Weights of a small GPT-style language model, trained from scratch on English Wikipedia: 13 layers, 4 heads of 32 (2 for keys and values).
Each number is 128 + 24 x the weight over the matrix's rms, rounded and kept within 0 to 255. Layers, rows and columns count from 0.

# layer 2 attention query, 128x128, rms 0.298, rows 109-127, columns 0-127
[[112  93 161 141  98 121 132 101  79  85 111 156 128 126 154 103 156 146 109  87 103 118 118 137 144 143 147 147 153 137 141 121 131 121 121 176 165 142 105 129 120 124 167 128 128 176 161 162 124  97 169 131 158 143 120 149 106 136 121 121 144 121 142  90 119  90 188 131 105  81 153 110 153  86 103  85 154 118  91 129 111 132 115 113  93  94 121 170 174 136  95 115 110 169  90 119 110  93 162 112 170 115 163 128 130 137 116 162 174 132 143 160 156 111  90 122  85 139  93 148 106 114 125 109 121 119  92 141]
 [161 119 158 122 132 122 151  95 120 147 154  72 138  78 130 119 116 140 111 114 116  86 131 182 122  86  69 143 164  94 108 155 101 103 156 184 169 161 119 104 131 112 114 137 130 149 112 165  90 153 123  98 127 102  93  86 145 156 147 118 150 150 107 135 124 110 111 152  92  95 108 129 135 134  96 111 111 130  99 140 134  87 141 139 143 101 135 150 168 114 119  92 118 190 152 149  98 138 180 125 167 169 138 159 170 112 134 143 119 153 101 137 158 124 153 117 129 161 123 148 103 173 153 165 105 142 131 111]
 [130 121  93 163 140 115  95 143 146 148 145 124 154 138 117  96 114 144 122 116 117 133 152 106 104 146 126 104 119 154 114 162 165 142 123 122 124 143 146 140 133 140 130 107 102  93 161 143 154 115 161 131 129 178 137 154  96 121 171 129  69 111 126 117 167 145 152 133 129 149  78 162 151 134 103 163 116 108 115 176 165 119 156 161 104 111 124 149 163 112 125 102 135 128 119 116 106 110 134 108 139 144 133 131 149 124 136 139 100  99 142 123 124  99 142 133 152  86 113  95 136 125 119 120 139 128 100  99]
 [142 135 138 162  86 143 105 115  75 110 154 141 176 123 105 112 167 148 142 125 107 132 157 109 103  82 133 130 150 124 141 134 173  63 147 119 138 113 111 132 118 112 139 131 155 137 103 136 139 108  86 133 119  78  94 125 128 133 133  85 145 139  93 130 126  76 109 126 154 213 108 140 124  81  79 121 100 127 124 104 148 107 125 114  79 162  99 115 121 113 120 134 114 110 155 128 169 103 143 119 158 113 155 137 121 121 129 133  81  88 104 118 154 104 149 139 118 143 173 137  85 133 183 124 124 112 141 121]
 [154 137 213 132 126 176 120 112 108 173 146  93 151 147 153 136 129 116 121  99 123 111 125 156 121 168 120 143 120 116 113 165 138 112 110 114 129 127 109 131 158  79  78 143 142 124 119  79 124 115 129 132 132 120 101  99 133 106 142 124 119  92 155 165 104 163 151 142  68 124 116 122  88 159 180 132 151 125  97 135 156  90 106 167 175 106 182 104 135 114 151 119 174 122 131 116 108 193  88 130 113 180 126 124 170 101  95 153 124 130 132 125 116 141 112  84 126  97  96 146 122  95 137 137 141 130  94 119]
 [143  77 136 160 180 154  82  75 148 156  67  98 134 102 133 128 103  81 182 117 151 112 119 164  68 140  76 113 152 163  96 154 182 142 134  94  92 118 158 162 192 123 160  96 143 108 130 149 141 132 166 171 154 108 127  95 138 167 113  79  84 157 120 125 188 120 127 171 177 101 115 116 168  80 110 114 105 160  83  87 192 172 133 128 165 155 144 129  85  93 186 153 132 116 115 133 166 110 134 123 146 131 100 167 102  91 156 157 148 171 125 127 125 128 155  93 119  87 146 124 114 164 107 121 145 115  96 154]
 [146 124 134 130 118  62 121 111  86 162 166 152 149 104 147 124 153 178 130 155 134 109 134 100 185  97 146 124 103  93 133 148  88  16 123 123 158 103 124 109  86 182 141 152 156 131 128 130 124 118 102  74  67 154 141 160 122 140 184 162  74 162 145 119 148 151 102 167 124 164  88 138 141 100 123  74 175 123 137 124 112  86 192  68 106 181 127 130 100 139 138 133 125 182 187 133 161  81 110  85 104 181  85 114 124 136 117 145 190  88  83 141 115  53 142 139 149 171 152 179 122  45 130 133 172 124 130 162]
 [132 110 116 111 177 179 186 100 142 100 140  91 144 128 114 140 168 113 141 110 132 172 150 125 111 154 120 110 153 105 184 124 108 114 179 133 154  91 105 143 103 105 188 104 187 101  79 143 109 135 137  93 155 109  87 147  94 166 159 133  97 132 100 119 102 140 166 140 130 154 151 164 134 133 166 153 154 132  88 138 174 147  65 129 107 194 115 127 104  98 115 169 175 127  79 145 130 117 142 119  99  93 149 155 111 112 138 104 161 172 199 116 102 131 100  99 114 124 116 120 164 142 125 123 148 114 123  85]
 [133 142 135  82 156 122 139 121 155 131 130 136 116 182 112 145 134  96 136 122 113  98 187  94 163 150 142  79  92 140 119  69 146 130 100 123 127 146 122 142 124 108  93 165 140  78 132 163 116 131 108 146  99 148 103 180 112 141 153 124 142 128 139 123 100 119 155 149 166 117 101 137 147 150  74 104 129 158 107 133 108 134 144 141  76 163 100 137  88 136  68 148 126 124 121 131 131 104 117  91 193  92  98  85 111  85 112 151 113 147  86 176 124 126 142 111 158 126 130 155 147 129 120  91 116 164 174 108]
 [ 64 136 137 162 109 164 112  97 100 205 113 163 142 121 113 124 142  88  47 149  42 145 142 123  89 197 118 138  89 148 144 146 108 117 156 129 143 118 135  95 124 106 164 110 124 111 142 119 100 112 105 126  97 122 144  92 227 127 107 117 142 179 110  93 111 138  87 204 149 116  65 138 127  80 144 129 121 119 122  81 171 138 116 111  98 103 147 124 121 116 124 116 118 156 135 134 105 126  88  75 112 146 105  97 108 190 102 121 179 120 136  89 122 105 165  96 149 145 171 166 110 146  88 155 144 156 132 121]
 [150 129  97  97 168 123 172 116  63 212 100 178 148  72 165 153  44 117  58 170 131 122 108 109 155 124  55 162 183 131  80  79 108  91 120  82 119 137 151 108 141 159 111  89 123 158 171 111  92 122 192 147 142 180 108 184 106 130  87  29 124 125 187 126 161 136 112 121 136 106 204  93 110 196 120 150  59 194 203 200 134 105 128 142 201 168 159  94 138 152  85 157 138 150  94 173 120 173 167 164 153 104 103 132  92 163 130  90 150  94 186 137 136 136 157  71 191 194  97 142 119 213 167 143 114 114 110  93]
 [ 77 128 116  87  99 140 128  56 127 106 113 132 106 107  94  68 135 137 113 107 110 106 100 141 177 121 115 124 120  78 152 110  55 175 122 153 169 119  70 115 107  82 158  76 144  99 130 188 117 169 118  79 100 114 146 132 112 167 164 130 106 125  89 121 106 125 103 108 114 151 148 172 146 120 110 123 128 118  91 140 100 150 126 110 160  76  65 125 173 117 144 131 129 125 109 144 127 117 134 160  90 135  96 132 128 103 106 163 130 143  81  80  90 158 162 121 131 165 137 142 112  81 109 148  98 108 107 153]
 [ 94 113 158 125 166 133 131  70 196 173 118 131 135 101 154  77 126 119  59 140 156 138  84 160 160 113 102 126 141 161 126 119 131 111  94  81 167  90 131 115 175 106 144 121 103 117 147 125 135  94 153 189  82 135  89 176 134 124 136  83 112 105 163 148 158 119 143 184 146 128 107 141 138 175 130  71 125 141 175  80 108 145 129 136 203 139 116  78 117 150 134 139 186 114 130 166 145 131 148 108 153 160 133 140 139 146 152 115 145 116 151 150 112 152  92  81 167 116 163  54 109 152 155 143 120 142 136 115]
 [138  94 161 123 195 106 143 134 134 159 169 152 133  96 114 109 123 101 141 130 101 139  97 146 139 122  99  69 140 158  94 137 147 149 100 141 175 156 141  71 120 123 119 123 138 124 123  92 150  66  89 108 121 108  99 144 110  97  92 162 114 167 133  93 133 130 113 129 160 159 160 128 116 150 136 121 126  99 132  90 156 167  98 111 146 129 105 146  98  73 126 166 140 121 137 124 172 107 153 149 154 165  95 106  83 158 150 112 112 143 151  99 172  95 113 122 147 107 106 142 141 138 144  54 129 150 166 105]
 [140 140 178 121 124 162  80  74 101 130 115 156 125 126 112 141 119 151 145 122 133 144 179 161 156 166 172 110  64  99 195 145 106  75 130 120 134  96  50 116 114 153 176  77 117 143 134 189 163 158 143 102 123 109 146 181  89 105 140 176  95 115 107  71  88 120 154 125 142 204 128  95 111  96 130 136 153 126  81  91 147 129 155 147 106 177 109 127 133 151 163 151  86  72 154  95 106 127 121 133 104 105 123 106 145  62  90  89 146 111 150  71 125 106 118 175 118 100 138 176 164 130 128  95 156  87 113 175]
 [142 166 130 112 111 165 140 149  98 156 128 135 195 117 125 117 120 159 114 174 175 122 129 159 157 152 109 105 158  88 109 128 123 160 154 180 149 116 136 143  97 186 133 147 131 118 112 122 153 123 154 163  80 177 164 137 143  96 102 135 119 117  81  90  79 119 135 160  96 145 124 150 124  85 113 118  94  85 163 169 131 107 150 125 151 113 108  83  83 114 125 156 117 136  93 100  91 118 144 114 144 114  83 185 137  76  54 128  99 112 137 135 111 130 126 110  91 169 100  85 110 149  81 130 105 198 194 147]
 [138 130 113 140 150  91 182 106 143 100 111  90 172 104 136 129 147 153  95 131  93 103 106 128 139 156  90 129 114 158  82 135 145 126 144 135 117 121 113 158 143 152 197 155 118 154 138  89 132 152 135 122 150 153 128  92  86 205 121 138 116  94 163  95 162  59  99 103 124 125 114 137 138 161 159 148 139 157 109 152 178 111 114 184 128 129 143 114 126 133 109 148 129 118 143 123 122 108  72 186 111 116 162 129 110 131  94 153 121 112 181  64  76  98  89 147  85 114  91 115 119 124 175 139  97 123 135 101]
 [111 122 184 172 134  89 133 121 124 103 140 129  85 156 119  89 157 120 132 106 196 135 105 191 137 135 175 135 141 108 159 162  87 100 128 141 155 146 106 113 156 128  64 103 134 102 185 152 150 204 182 140 130 163  93  95 141  90  79 123 108 125  71 153  88 147 159 116  76 141 112 123  96 109 123 141 131 150 110 124 149 125 147 112  97 151 115 117 107 158  94 101  84  65 151  76  97  65 131 142 135  90 160 104 120 106  61 176 172 168  72 152 165 146 115 163  97 121 150 106 143  43  84 119  90 124 131 143]
 [159 141 128  94  94 103 119 100  96 126 118 101 118 111 167  99 121 149 156 116  93 128 118  97 162 162 108 154 139 108 135 141  69 148 150  90  79 123 103 126 120 155 123  78 180 155 108 178 166 148 126 148 151  99 159  95  97 164 128 140  97 128 123 132 136 170 143 108 111 112 117 103  82 143 104 170 129 153 116 102 155 144 100 149 138 146 129 144 126  97  60 101 126 127  99 138 113 158 137 114 130 152 162 104 101 127 112 110  50 122  98 129  57 176  81 131  85  95  94 139 173 154 116 156 139 129  97  99]]